config.toml
num_hidden_layers = 9
num_attention_heads = 3
intermediate_size = 768
vocab_size = 5436
lr_head = 0.00639
schedule = "wsd"
decay_shape = "linear"
Each number is 200 + 30 x the weight over its row's rms, rounded and kept within 0 to 999. Layers, rows and columns count from 0. The size before them is the row's rms in percent of the matrix's.

# layer 4 attention query, 192x192, rms 0.168, rows 102-120, columns 0-191
111,238,231,242,175,213,135,233,244,207,189,165,164,139,263,167,229,229,239,146,153,149,243,186,174,216,239,203,164,166,185,168,154,211,269,200,198,172,233,239,172,205,221,179,277,244,232,255,231,211,223,201,175,218,225,187,180,224,247,204,187,209,210,183,200,200,179,172,241,185,244,187,184,226,184,238,181,148,193,188,237,172,176,242,199,195,217,161,237,150,240,183,185,234,229,185,126,200,267,179,234,200,218,216,148,232,174,206,178,188,188,168,254,216,205,183,194,219,204,188,194,198,213,226,170,180,278,220,222,202,173,186,190,212,161,173,184,173,255,196,208,227,229,234,215,224,183,239,186,200,244,234,198,177,215,192,155,181,194,192,129,198,143,225,172,188,179,185,203,209,220,188,216,203,237,225,200,197,145,170,171,156,192,187,208,214,190,200,169,196,216,197,186
097,188,163,207,253,210,199,190,148,196,215,205,232,254,142,222,218,172,169,225,179,192,240,231,183,203,213,227,221,167,180,238,182,224,157,209,219,242,210,208,171,164,172,181,201,216,189,266,140,173,202,233,157,218,135,206,177,196,168,227,214,235,256,200,170,197,204,201,199,188,202,222,167,244,226,217,200,212,235,206,194,233,190,149,237,225,235,128,171,193,186,172,152,193,187,218,176,222,227,222,239,209,113,209,189,194,186,201,229,160,213,202,194,187,255,201,189,168,214,138,189,198,216,180,219,243,174,166,162,179,221,134,216,138,208,209,161,184,199,243,227,203,227,227,228,219,212,188,142,229,222,188,217,253,236,191,127,197,219,205,217,243,226,238,185,190,214,228,184,150,164,222,176,142,176,210,221,196,191,138,130,226,229,202,194,226,212,228,212,159,218,223,229
096,249,161,195,190,273,178,186,223,231,196,197,221,123,187,218,189,208,207,160,222,156,208,240,215,246,206,197,149,176,181,190,174,225,193,134,234,229,240,200,201,176,197,201,218,198,217,197,199,180,192,186,168,180,178,153,229,160,244,190,199,179,229,222,203,183,155,197,218,200,195,159,244,183,225,221,193,175,220,149,223,188,262,170,260,163,187,233,223,210,226,208,176,231,213,167,217,192,144,193,174,203,207,183,164,202,205,156,155,160,160,221,164,215,180,173,187,232,160,186,158,205,140,218,200,193,198,165,215,262,208,223,229,179,204,274,232,169,221,210,201,245,172,211,190,236,158,226,185,221,160,221,170,194,215,196,213,152,222,240,203,209,270,201,152,203,231,177,206,178,143,216,221,196,199,231,175,239,238,227,203,251,175,229,266,161,174,205,189,208,226,131,262
110,180,297,158,187,210,218,210,210,140,147,230,149,219,173,238,207,181,184,229,200,192,225,273,259,194,177,178,188,197,224,160,197,219,167,155,198,222,230,118,216,210,185,214,194,207,226,228,176,171,220,208,200,157,192,167,204,238,197,220,225,194,191,145,230,186,207,211,220,190,145,194,203,185,219,139,202,274,158,171,219,220,237,193,223,222,202,141,160,205,208,189,198,238,199,207,205,196,172,146,187,178,209,190,244,170,270,229,215,209,247,155,204,215,187,222,213,164,234,156,184,198,229,170,194,196,253,223,193,143,170,215,248,171,208,239,196,205,235,202,231,148,237,192,170,235,193,227,187,193,182,172,171,259,222,183,142,201,174,170,209,164,222,208,186,172,196,260,188,180,182,170,226,232,183,225,182,228,226,198,233,184,211,148,204,138,205,207,202,232,191,235,211
090,167,246,216,218,205,200,175,266,221,195,204,183,222,178,178,194,227,194,185,278,214,227,203,197,212,212,204,196,208,220,148,177,199,232,210,183,225,225,186,164,181,161,226,227,191,218,196,178,171,201,253,188,229,165,227,205,159,221,199,175,187,187,187,202,246,192,150,206,195,230,164,212,235,165,96,168,254,224,149,208,196,226,238,225,168,150,205,189,188,227,221,228,182,170,149,173,151,194,175,209,212,220,205,234,192,216,193,211,187,190,212,193,184,203,273,134,195,176,217,221,181,208,190,208,185,170,204,121,241,185,180,173,233,261,215,221,173,229,220,216,256,242,248,210,200,228,174,161,190,221,191,171,177,180,199,120,223,213,262,233,189,181,182,163,225,195,218,188,140,201,230,163,187,204,225,238,226,267,183,193,166,227,190,228,186,223,182,229,244,137,193,148
100,226,176,178,178,167,183,183,222,222,206,204,186,219,217,260,179,208,179,187,268,170,223,197,269,211,173,204,106,145,202,227,159,175,194,186,180,248,226,239,217,186,255,210,168,212,237,145,222,208,188,240,224,232,204,253,254,196,187,183,213,196,173,250,209,195,226,209,221,152,188,190,176,201,210,229,216,243,164,155,206,202,233,194,175,138,235,199,167,150,199,200,243,223,230,229,205,216,195,173,149,210,188,150,189,186,170,149,149,163,224,197,203,220,158,214,182,212,195,225,161,219,168,190,145,255,164,199,181,211,223,163,214,221,219,200,220,202,199,174,219,193,251,226,222,176,255,256,236,207,198,162,143,204,175,189,175,188,218,196,196,227,232,196,228,222,155,189,239,150,210,229,143,226,239,197,211,161,162,182,205,152,204,175,210,165,175,196,260,172,209,244,199
108,191,179,243,244,218,215,280,166,160,247,200,201,184,159,154,238,196,151,180,197,181,207,195,180,139,193,179,230,177,176,182,164,168,210,185,212,157,166,208,233,207,207,231,167,232,166,159,227,208,210,173,182,228,161,195,233,129,200,185,240,216,180,169,206,216,207,172,198,213,183,181,254,191,192,180,161,146,214,161,201,170,207,167,181,194,227,161,218,173,235,209,221,182,179,181,176,245,206,143,241,223,218,162,234,187,257,220,212,272,245,199,231,208,284,180,173,223,179,164,232,188,243,208,177,225,234,174,132,195,244,232,178,192,223,242,226,178,166,245,223,183,170,187,198,184,210,189,265,208,216,236,194,143,233,172,187,178,174,227,190,213,228,221,211,215,219,217,209,183,239,201,240,209,171,171,229,194,201,174,211,213,248,169,226,204,146,185,227,273,190,172,192
102,205,234,232,229,177,193,169,185,189,256,206,205,181,171,253,224,226,159,186,263,209,170,149,185,216,216,159,218,206,209,158,231,182,201,205,206,176,208,202,179,193,247,238,168,209,174,182,137,139,169,255,196,222,161,152,228,179,223,151,242,130,177,183,202,205,222,193,226,180,255,178,195,208,194,173,205,248,219,221,223,207,199,195,204,191,202,227,138,229,178,167,204,177,173,215,200,213,188,185,212,159,211,166,185,211,205,250,233,186,191,241,204,207,218,219,201,222,265,214,226,151,238,213,231,247,211,149,153,174,162,237,207,176,257,129,195,122,197,220,189,214,247,175,182,238,150,166,178,227,210,195,151,230,197,193,222,232,195,202,238,253,232,217,167,194,210,183,161,208,212,235,237,230,179,215,215,210,201,156,197,175,248,246,198,147,181,244,222,150,212,229,210
114,196,210,225,245,194,180,179,230,156,227,211,170,197,193,259,210,180,170,222,228,192,247,199,154,241,211,181,234,153,228,171,224,192,233,216,175,211,187,152,191,180,231,239,185,213,218,228,182,136,152,175,141,197,203,191,207,174,211,175,219,224,241,202,223,205,211,205,197,167,184,180,205,231,198,220,237,211,164,191,183,208,172,206,192,198,204,201,240,218,163,217,179,178,198,198,176,117,187,200,201,219,201,198,187,188,237,263,187,203,212,190,271,212,160,235,178,168,222,196,218,207,193,213,228,227,191,220,178,169,222,294,175,207,167,181,196,206,154,199,174,239,149,205,230,202,175,183,202,161,221,242,166,213,178,187,181,286,162,170,197,215,177,208,183,245,179,182,181,169,111,266,233,206,181,166,288,254,243,196,193,191,188,184,211,227,199,205,141,205,258,138,228
101,171,191,189,207,224,189,223,219,225,209,225,198,196,153,208,205,181,251,240,179,195,193,170,215,192,250,223,289,207,215,172,255,222,262,197,196,120,217,171,160,207,165,204,149,205,184,240,217,184,157,223,200,227,206,179,198,188,175,184,203,237,201,196,159,216,141,151,178,249,177,219,190,169,216,143,212,203,275,164,198,220,233,230,172,200,124,197,217,230,172,202,181,256,266,152,203,174,186,220,228,210,191,208,164,205,178,171,191,234,165,228,227,181,210,202,190,189,167,221,194,195,181,223,114,204,190,216,183,187,203,167,203,241,194,220,209,210,193,214,196,169,211,215,194,208,166,191,219,235,221,196,201,302,194,184,192,219,185,175,174,246,191,229,204,161,241,174,217,214,133,177,199,169,161,156,212,148,188,214,167,206,177,217,192,259,228,229,221,214,278,211,205
108,170,197,223,193,188,187,243,195,218,162,217,181,259,203,213,215,165,207,206,161,201,191,216,213,194,243,151,177,146,224,142,234,194,186,209,201,178,156,240,117,160,205,189,183,191,212,182,231,199,227,178,205,200,145,206,142,183,187,210,212,195,163,219,168,197,199,209,225,187,180,213,237,232,201,259,181,223,218,222,213,182,188,167,188,175,217,226,184,214,180,219,207,178,279,180,163,214,210,149,220,208,135,244,184,241,197,142,213,228,188,201,173,221,167,200,184,169,234,187,209,206,216,201,195,212,157,190,264,174,224,152,222,191,184,155,248,177,295,191,190,165,209,224,166,178,218,180,179,188,220,250,211,179,253,166,203,180,218,218,241,179,193,201,142,215,285,234,177,222,222,208,231,197,237,189,211,217,224,216,199,190,257,235,231,256,235,200,145,176,122,203,187
101,175,214,235,213,197,187,257,156,184,196,205,208,207,184,181,261,203,225,145,160,186,216,216,182,175,174,152,194,138,170,157,223,169,178,193,214,201,173,203,230,207,264,142,155,215,190,212,171,225,135,215,237,196,244,170,239,221,171,208,199,118,218,207,167,207,166,232,205,225,176,181,225,126,175,227,178,168,221,214,167,159,218,201,209,182,195,187,166,226,185,214,154,173,239,144,211,166,234,157,194,219,212,162,168,178,212,243,218,205,213,245,197,219,223,209,225,194,189,219,212,201,217,165,170,167,198,204,186,285,200,191,198,148,168,197,184,184,244,182,232,224,251,207,230,140,231,211,212,170,201,232,274,143,188,199,204,158,266,194,202,260,216,192,243,231,201,188,209,189,236,155,196,190,216,228,165,200,177,201,220,193,237,181,203,260,231,221,194,214,208,213,244
098,187,203,178,152,219,284,252,256,206,192,207,160,208,250,139,262,193,227,187,243,197,188,179,199,258,206,202,225,189,231,257,195,220,188,191,244,218,207,198,217,200,207,213,164,165,188,191,163,220,142,164,180,214,255,214,211,207,179,234,155,184,267,207,178,214,213,199,141,197,165,159,201,174,176,155,217,156,171,215,151,198,199,125,242,237,173,173,204,234,153,162,183,183,193,174,243,202,199,188,215,198,248,199,213,214,204,221,230,170,216,195,234,209,191,183,198,187,183,203,194,165,180,218,202,182,194,186,214,228,232,183,175,226,145,175,190,198,216,205,178,225,223,235,196,221,207,162,161,199,205,237,257,141,139,248,234,176,201,168,195,239,159,224,201,227,243,184,177,149,254,166,231,238,202,216,195,156,165,219,207,182,155,202,234,191,220,225,199,186,281,166,186
109,198,228,179,190,203,230,177,203,200,244,157,234,207,196,211,192,184,182,253,230,175,175,189,184,194,206,263,248,210,222,244,238,177,167,203,233,181,134,204,239,208,232,242,198,186,249,202,217,199,214,269,119,150,241,159,273,246,209,244,162,213,217,213,228,236,218,199,164,240,214,219,150,177,184,194,185,226,194,201,201,164,203,195,199,172,156,191,208,223,185,159,195,147,197,217,161,152,205,217,194,202,237,196,227,185,192,154,218,237,257,200,206,163,195,221,209,200,244,192,222,230,199,214,211,203,182,223,178,217,159,147,172,239,216,209,218,194,117,194,174,148,174,197,187,176,209,190,251,159,181,162,195,169,188,194,236,230,172,233,205,145,209,186,191,150,171,192,220,260,188,255,183,173,176,214,177,190,209,168,169,193,257,131,210,191,226,235,184,242,171,223,167
098,236,195,168,214,188,208,177,231,143,194,236,266,202,192,197,190,192,209,175,227,182,220,166,204,233,169,196,168,230,196,226,178,207,181,202,187,213,246,114,198,228,206,250,203,245,199,206,185,229,170,227,188,208,230,229,210,220,171,215,201,161,224,185,212,139,224,207,140,159,190,213,210,181,243,197,211,240,155,215,254,217,152,182,180,186,168,175,186,178,204,167,190,206,212,255,236,180,210,160,198,221,172,158,136,177,173,251,188,156,242,202,169,138,196,238,167,204,204,216,174,200,180,212,188,243,213,162,224,188,168,205,230,241,206,181,226,171,214,159,198,238,186,218,176,225,243,216,208,230,231,181,143,160,216,200,211,189,215,200,228,206,232,113,232,217,208,281,169,195,235,237,157,241,145,193,118,210,219,211,179,247,189,175,173,235,206,213,158,249,213,208,181
103,188,166,210,184,207,211,178,235,217,195,200,256,240,199,149,224,167,192,204,216,193,231,153,173,196,254,196,162,246,155,168,138,164,198,177,209,229,199,209,193,218,200,233,214,183,181,215,208,218,218,200,241,216,147,205,174,176,167,192,230,253,238,244,213,197,245,258,209,196,205,200,173,223,187,227,222,237,173,209,186,210,218,189,205,196,189,209,203,205,228,176,180,199,207,107,199,141,213,245,164,210,170,179,184,196,235,194,208,216,214,179,222,205,144,193,230,223,166,171,206,220,161,259,95,140,239,227,150,232,203,211,187,202,236,185,254,225,175,183,234,203,159,214,188,157,249,200,225,223,216,239,235,195,231,238,213,234,171,186,185,125,248,231,197,172,191,180,158,197,173,252,158,241,248,187,186,190,175,211,226,215,156,220,228,227,168,174,162,199,153,204,176
107,233,212,191,182,155,228,217,221,223,225,214,175,203,226,170,217,201,139,229,188,153,182,207,229,177,195,172,200,237,244,200,172,168,183,183,215,230,220,161,177,220,219,260,188,234,248,196,218,188,245,193,215,217,207,187,171,210,220,197,167,149,190,256,188,212,206,223,174,203,213,235,184,176,204,193,156,230,125,186,168,172,267,209,180,263,186,213,201,198,229,177,170,223,192,189,220,257,183,163,165,197,283,219,237,205,217,166,186,214,218,212,188,169,186,202,179,169,187,195,243,275,222,262,254,168,156,210,158,171,228,257,223,230,275,149,261,247,213,157,233,190,204,215,194,194,198,214,146,212,189,215,221,139,232,225,196,163,194,186,141,141,191,208,243,184,225,170,183,191,199,186,175,198,225,177,199,223,185,195,175,171,214,257,176,199,211,181,163,235,188,177,167
107,200,205,178,216,162,186,145,184,187,186,210,181,169,169,259,267,191,198,131,200,241,173,210,216,225,203,166,171,192,155,210,204,211,243,184,200,233,159,212,212,233,229,176,195,192,215,211,195,173,247,194,175,206,203,185,232,187,210,201,213,174,175,205,207,212,227,167,162,213,187,184,152,200,206,187,188,246,186,187,151,201,245,169,162,204,190,178,195,243,202,148,199,151,184,139,240,181,195,228,218,184,214,197,217,246,249,167,198,236,200,200,141,274,213,247,220,224,162,185,186,203,201,228,258,194,121,183,198,210,214,199,166,204,192,216,237,204,176,238,206,297,314,216,223,267,197,190,199,162,243,251,219,224,208,222,196,198,167,190,236,236,224,216,213,234,211,241,148,184,176,166,178,134,171,223,216,153,184,202,207,196,195,154,187,200,189,190,179,186,184,190,215
117,253,282,221,148,224,167,130,188,211,195,199,146,133,219,201,232,160,212,220,231,234,181,213,217,191,235,211,245,218,158,202,204,185,239,220,184,186,199,203,246,201,167,186,227,185,198,187,177,214,154,135,141,216,210,188,250,211,209,203,181,182,204,176,153,199,224,207,266,201,244,171,169,224,200,186,205,234,210,216,159,208,204,215,193,185,207,211,216,172,228,154,164,212,195,191,229,196,199,196,195,245,229,206,203,174,202,193,243,179,178,265,226,192,227,226,197,197,178,197,256,187,128,226,157,188,224,167,225,240,237,209,182,290,242,163,269,138,205,176,147,217,247,196,176,169,187,198,234,240,201,184,177,170,190,227,218,224,208,212,188,147,178,213,190,227,180,176,168,242,232,219,175,217,170,196,175,194,196,172,222,213,169,241,232,132,173,227,198,173,183,192,166
# layer 4 attention key, 192x192, rms 0.162, rows 102-119, columns 0-191
103,188,178,191,225,203,194,252,207,205,191,224,207,187,196,180,271,216,224,198,204,165,214,211,218,176,175,185,243,191,165,231,177,226,241,168,185,182,171,243,245,197,167,219,213,212,172,224,151,219,183,141,194,259,173,187,177,185,240,257,164,194,279,208,176,240,182,171,214,199,239,170,145,225,190,239,229,149,203,219,183,217,209,220,217,260,233,222,245,192,236,245,245,199,210,256,175,264,161,159,189,169,223,191,189,205,202,230,214,197,176,236,205,204,254,162,188,164,182,186,186,204,228,198,115,217,238,160,196,208,233,188,198,163,194,178,186,202,128,181,219,195,193,196,218,138,216,176,189,210,185,252,225,182,192,222,183,161,183,218,234,153,146,227,203,232,209,168,215,231,248,215,214,199,232,210,188,151,161,143,177,147,215,235,173,161,202,187,152,195,200,201,155
102,209,229,196,255,156,208,229,199,222,193,212,228,220,203,218,210,245,225,159,138,165,195,108,164,164,209,200,204,179,187,174,194,257,204,215,174,236,220,239,165,249,222,168,222,230,191,230,168,176,237,257,209,191,224,242,195,160,204,217,190,168,227,192,165,245,198,207,168,192,237,197,169,173,242,214,179,189,172,206,214,185,207,224,259,188,195,258,187,165,206,189,201,155,219,191,182,225,184,169,195,152,142,187,183,267,152,178,221,174,160,180,190,198,180,200,230,190,177,195,181,212,217,187,209,160,183,220,208,234,187,204,209,197,158,171,189,174,224,186,207,191,204,225,218,179,220,171,191,182,208,204,194,175,211,261,200,215,175,172,244,306,186,240,195,183,182,214,269,136,195,199,268,262,188,194,198,240,209,219,197,124,219,190,169,196,217,210,238,168,185,266,245
090,195,196,172,221,187,163,205,235,197,144,205,229,256,164,201,216,122,195,144,256,271,198,217,192,171,196,196,176,205,155,196,218,198,196,174,171,186,225,189,283,134,223,197,144,200,204,239,223,184,187,162,245,215,248,202,243,212,177,219,182,223,266,217,208,203,210,158,129,222,203,232,203,191,220,205,194,155,193,169,186,219,215,177,243,233,228,147,218,228,197,266,216,211,223,223,229,161,185,214,258,198,164,178,211,223,179,169,176,162,216,206,222,196,207,184,154,283,226,200,175,211,197,221,222,244,215,189,146,177,169,194,174,178,228,249,210,206,205,231,222,217,206,105,212,169,180,157,206,159,203,195,187,245,225,179,180,216,195,187,216,218,234,172,190,171,203,201,240,195,161,192,224,197,202,179,204,185,203,257,163,185,163,154,261,185,194,195,175,182,187,200,201
111,165,184,211,221,186,203,206,209,135,205,174,214,233,188,235,226,262,167,164,161,253,202,220,210,187,176,213,200,147,179,232,162,257,132,207,189,214,209,184,202,207,164,180,188,200,178,188,189,198,180,236,224,210,214,202,124,230,254,218,145,197,228,155,214,191,255,150,167,159,191,188,225,171,174,185,201,174,258,173,227,213,182,142,185,221,190,201,216,197,215,209,185,211,196,192,193,218,227,217,215,219,222,159,157,217,242,110,199,192,231,211,177,150,209,235,223,144,234,190,195,238,231,193,266,225,223,203,207,152,214,205,223,201,193,232,207,208,227,222,257,192,213,245,212,247,155,232,166,213,202,171,244,232,187,214,166,217,263,157,249,242,227,174,177,167,162,216,183,165,188,183,269,202,163,246,165,207,184,238,212,181,196,172,162,187,175,172,205,234,204,167,214
087,269,217,205,215,214,203,233,204,215,195,183,212,199,199,194,164,183,171,212,192,218,239,160,188,158,238,182,186,211,237,251,149,221,218,171,176,183,215,204,146,213,187,227,240,203,207,191,151,202,207,171,205,160,229,144,213,184,227,243,178,140,240,216,197,234,301,159,181,160,204,176,227,192,168,194,198,232,165,134,211,198,184,205,288,167,234,195,182,145,193,196,166,203,161,221,224,211,191,194,212,204,262,190,234,206,194,148,166,264,196,179,221,159,209,193,210,191,214,180,159,230,166,220,179,232,156,290,174,235,199,215,145,220,216,191,209,178,180,258,177,240,173,210,251,225,184,161,273,215,225,197,213,186,215,187,171,210,217,188,213,222,176,155,208,206,250,213,229,185,197,221,229,215,198,218,156,270,191,242,204,194,195,205,207,164,173,224,218,187,190,172,213
099,188,220,165,253,203,206,194,196,199,237,209,187,257,173,212,172,219,220,199,197,184,212,169,266,202,185,176,195,232,180,208,215,212,183,208,177,216,203,214,183,284,200,230,119,180,268,146,219,193,269,181,199,174,181,232,232,224,258,176,196,269,169,220,175,164,133,212,176,196,236,175,167,203,176,237,163,216,190,186,195,202,170,183,220,163,238,173,202,177,204,227,203,176,177,198,270,249,173,216,220,181,197,204,195,201,152,215,156,178,248,163,177,177,173,210,216,230,175,266,118,201,226,167,179,194,178,172,130,194,157,182,197,175,165,216,219,193,160,179,192,194,213,193,249,237,213,234,234,258,206,188,161,228,251,187,234,185,209,227,171,184,189,216,188,205,191,226,220,187,172,244,220,163,205,253,216,228,168,158,186,139,209,213,202,184,217,207,237,199,173,166,184
105,195,156,182,266,187,237,141,161,132,186,196,250,195,185,223,191,186,177,223,196,240,170,216,242,190,143,182,163,221,201,191,229,174,218,273,193,222,201,204,205,180,219,208,149,195,159,226,204,194,210,196,262,230,230,149,190,191,202,184,233,173,222,217,201,239,207,162,218,204,208,164,239,125,187,135,221,197,178,228,204,166,193,225,228,153,177,264,236,175,212,153,186,139,153,170,170,164,231,197,160,238,216,228,261,273,198,188,178,213,194,209,264,175,164,206,163,245,181,226,189,248,224,214,163,200,214,204,236,191,232,246,150,213,193,182,155,186,213,142,236,242,182,183,208,166,160,171,183,184,240,192,225,224,240,223,212,172,164,215,213,197,191,182,210,238,211,228,159,196,181,205,206,183,198,194,183,230,243,224,218,203,218,150,218,232,193,225,196,215,193,200,236
103,184,196,213,240,179,210,206,196,128,238,204,210,175,187,239,223,146,161,242,215,147,224,131,247,183,200,194,190,177,197,217,203,185,207,240,224,194,174,201,223,214,211,214,156,170,220,221,201,138,223,192,268,211,178,199,284,194,182,167,192,134,173,169,138,166,253,183,234,154,187,183,209,121,186,171,200,215,193,199,239,192,191,205,258,192,223,194,151,183,197,220,185,207,223,234,194,223,184,162,134,169,228,117,155,203,171,161,229,209,253,216,168,228,201,191,241,226,223,210,250,183,170,185,208,207,230,218,206,230,177,230,130,198,204,179,213,180,214,236,231,191,213,231,226,174,240,152,190,160,213,169,184,179,176,226,184,196,229,215,229,223,202,186,228,251,235,204,238,205,187,203,205,180,171,209,180,230,184,207,200,240,202,214,194,168,286,190,238,211,193,207,199
112,161,184,226,225,189,232,163,220,200,166,174,217,205,203,178,219,188,185,224,242,190,220,143,188,220,181,102,199,200,166,208,207,200,186,219,240,172,233,214,228,146,204,229,180,209,211,268,211,201,167,174,218,209,206,163,250,216,191,205,211,109,250,184,238,217,176,226,178,187,200,178,249,169,185,226,218,236,225,230,246,218,177,195,168,197,152,209,169,167,137,190,135,183,196,214,212,156,171,191,215,211,185,179,191,261,173,170,204,236,185,226,203,199,217,222,209,203,235,186,235,187,189,232,201,249,205,237,219,230,163,170,193,154,266,186,210,184,191,217,207,171,177,222,208,184,198,230,183,188,312,165,194,226,202,186,134,228,234,213,234,170,191,157,241,171,165,148,215,192,190,239,231,248,196,176,193,200,210,240,207,178,188,220,140,170,168,212,237,206,223,216,247
104,227,225,143,173,206,185,212,178,148,236,194,178,210,192,189,216,182,210,136,241,204,185,157,198,207,220,211,227,171,251,175,174,164,218,157,263,172,229,209,189,219,221,207,211,183,203,252,241,227,237,179,187,222,178,196,183,185,175,191,213,205,246,185,224,215,178,212,287,206,242,163,218,205,176,229,187,175,165,236,222,248,163,196,236,184,226,156,209,181,168,207,159,234,163,189,198,177,221,196,180,168,217,149,194,228,207,157,160,181,201,269,211,212,176,153,157,224,186,208,221,208,237,192,162,220,155,218,185,214,228,242,185,206,169,246,219,202,197,196,228,250,212,193,202,272,220,230,180,151,173,197,201,177,172,166,190,210,149,188,135,210,177,206,162,241,178,146,277,243,168,275,195,235,187,206,160,221,233,208,194,178,205,235,207,242,151,152,226,217,227,216,222
105,189,148,254,228,204,207,184,167,232,166,170,191,171,204,195,223,180,243,174,188,160,187,205,189,149,206,196,161,167,159,187,253,273,166,153,233,199,196,232,179,159,233,263,212,176,194,227,208,181,241,175,194,234,195,210,154,197,244,226,207,244,167,165,165,225,186,156,142,198,212,214,246,200,250,200,217,180,203,214,157,182,164,239,285,182,166,217,207,186,203,209,227,178,223,178,176,206,196,187,131,239,178,180,178,196,221,196,166,237,226,159,177,213,227,169,139,210,227,199,191,195,216,223,193,201,197,251,248,237,226,190,211,254,179,179,182,150,198,206,212,184,224,198,167,187,185,264,220,239,207,178,183,192,223,191,201,217,205,206,194,181,252,221,165,243,194,188,226,220,233,164,190,203,206,184,240,159,176,178,221,229,236,213,281,238,120,168,193,168,220,164,237
096,160,157,178,127,150,187,180,200,223,153,205,234,230,229,245,212,190,280,139,223,239,253,200,194,182,201,288,210,206,209,201,155,165,198,258,183,208,204,249,177,233,219,198,250,235,207,199,205,191,221,187,251,194,192,197,197,239,190,236,231,154,164,222,195,226,171,191,159,193,220,206,165,207,169,187,236,188,208,213,181,222,179,187,200,205,185,231,248,221,214,170,225,190,170,120,217,196,166,176,209,131,211,182,176,186,190,208,158,212,190,168,183,183,197,241,217,183,203,240,245,110,204,211,156,184,203,166,215,187,193,167,172,248,164,125,190,170,206,216,159,242,190,176,192,180,183,224,244,217,182,183,239,233,169,246,238,241,182,211,204,175,187,186,237,238,187,167,226,223,235,234,182,167,194,213,235,230,188,204,172,192,179,240,221,207,189,223,264,198,211,190,196
101,190,187,213,161,163,230,209,198,236,225,203,175,207,253,148,199,186,257,183,185,194,248,212,179,234,211,202,235,234,233,239,142,166,170,211,215,193,237,227,259,250,151,230,185,212,187,199,203,213,196,237,184,191,283,168,151,224,169,198,177,142,185,247,230,184,182,184,227,239,198,203,185,187,190,189,168,142,219,203,161,210,214,174,163,249,192,201,164,148,191,183,154,152,188,158,257,169,234,189,243,159,196,206,244,191,148,198,207,190,164,211,240,160,216,185,243,197,180,224,194,187,191,276,213,200,215,222,179,188,198,209,186,196,245,142,209,150,195,175,208,116,203,232,191,230,181,188,162,184,180,168,204,202,214,206,209,218,221,215,176,188,200,197,287,176,200,175,242,184,194,224,229,208,203,232,231,256,207,172,197,153,193,183,273,194,217,208,201,179,200,250,219
109,214,212,193,203,219,212,175,229,217,230,165,200,177,243,216,255,212,169,237,251,236,194,168,236,253,190,149,233,165,254,240,189,177,204,217,204,182,221,183,141,203,218,167,227,173,182,222,194,221,196,197,215,255,197,216,214,211,211,199,215,212,110,176,230,209,160,183,235,169,158,179,187,253,187,197,204,213,205,157,192,190,234,233,141,219,164,192,212,218,149,183,157,159,205,241,170,162,233,178,224,220,222,176,211,180,195,204,190,237,201,187,226,175,244,187,237,148,181,175,178,202,184,173,265,214,153,190,168,214,187,202,244,183,237,170,202,189,207,159,155,228,168,252,158,214,165,231,238,197,221,213,218,165,210,198,184,171,248,202,181,247,201,149,215,270,186,186,138,212,226,153,190,183,209,176,187,217,208,238,171,218,279,183,197,257,250,207,182,188,165,183,142
099,197,243,204,196,199,203,180,195,230,222,185,132,248,200,228,187,185,164,186,185,197,178,231,207,227,191,197,220,206,249,236,200,180,180,208,204,222,190,214,211,228,202,183,173,196,189,233,162,215,154,217,248,209,211,161,212,213,195,222,203,209,151,197,195,195,200,168,134,171,196,215,168,214,163,238,197,241,227,124,148,178,156,208,188,231,182,218,205,139,177,195,198,227,164,230,196,207,161,221,198,229,236,191,230,159,154,151,137,205,169,157,185,203,179,196,251,270,242,173,194,158,188,128,261,225,254,220,194,186,202,144,215,224,217,233,232,240,201,143,190,179,192,215,231,228,236,204,231,205,179,172,179,132,224,217,230,263,232,225,216,168,265,177,176,178,210,240,234,194,222,252,199,239,189,234,193,150,230,179,161,203,219,160,178,163,229,234,231,167,195,218,189
097,248,194,202,136,167,174,235,218,195,219,202,218,207,175,223,236,186,180,195,224,208,168,247,126,205,236,172,263,165,201,173,201,198,233,179,206,192,170,162,205,205,201,204,111,218,190,186,213,233,210,195,169,165,179,213,175,173,216,232,161,218,144,240,163,191,119,212,239,209,168,219,185,175,238,230,169,203,219,145,188,188,174,190,255,183,207,220,221,144,240,208,171,211,239,280,203,191,159,175,197,184,173,206,224,241,193,198,159,265,199,266,207,211,194,185,209,227,207,169,171,166,216,225,229,175,176,180,266,253,244,177,166,203,214,221,252,146,159,175,182,212,212,249,202,230,198,198,234,190,235,195,182,197,236,192,215,189,187,163,215,194,192,174,222,199,222,224,193,186,176,187,202,209,223,250,157,242,206,223,250,184,174,181,201,275,144,228,189,202,184,177,189
106,186,191,195,169,158,156,164,233,157,230,178,184,162,204,164,179,229,248,196,240,166,189,228,211,204,239,148,225,194,181,201,249,224,177,205,234,210,204,136,194,208,193,211,163,173,166,173,182,206,236,195,128,222,227,201,180,194,228,215,189,253,60,178,223,223,216,174,225,220,215,199,251,207,230,179,196,235,198,226,133,194,231,215,172,206,194,220,169,167,202,205,156,237,213,245,206,191,205,226,172,219,255,198,190,243,211,212,216,207,231,206,154,249,212,176,223,150,239,204,176,176,177,227,233,212,270,236,198,224,175,203,222,183,270,181,186,202,195,201,174,182,221,204,199,216,152,173,198,182,163,239,186,190,223,186,211,258,195,193,229,200,245,193,142,234,187,214,177,207,197,212,204,168,246,206,134,220,183,163,191,210,152,213,221,190,205,229,198,205,194,218,120
101,220,214,186,209,204,183,155,260,223,186,154,169,199,168,217,172,168,179,187,163,210,228,180,187,205,211,169,191,172,216,218,158,266,194,226,179,218,212,209,204,238,254,177,217,199,209,158,190,175,235,196,204,150,246,244,210,222,249,216,219,154,213,224,223,222,266,137,227,223,176,255,166,214,180,207,229,208,178,165,197,280,175,198,182,130,209,216,229,201,201,212,221,186,208,234,235,178,145,155,134,197,243,204,185,215,213,208,195,184,172,186,191,161,206,188,174,237,239,246,229,199,171,195,154,180,145,222,159,240,218,230,196,236,201,147,216,196,206,175,196,226,230,179,216,205,239,211,179,124,266,193,178,222,147,216,257,172,238,217,205,163,182,251,162,219,215,225,184,184,158,168,195,226,154,210,229,229,249,159,208,211,168,187,156,204,197,173,226,194,210,180,189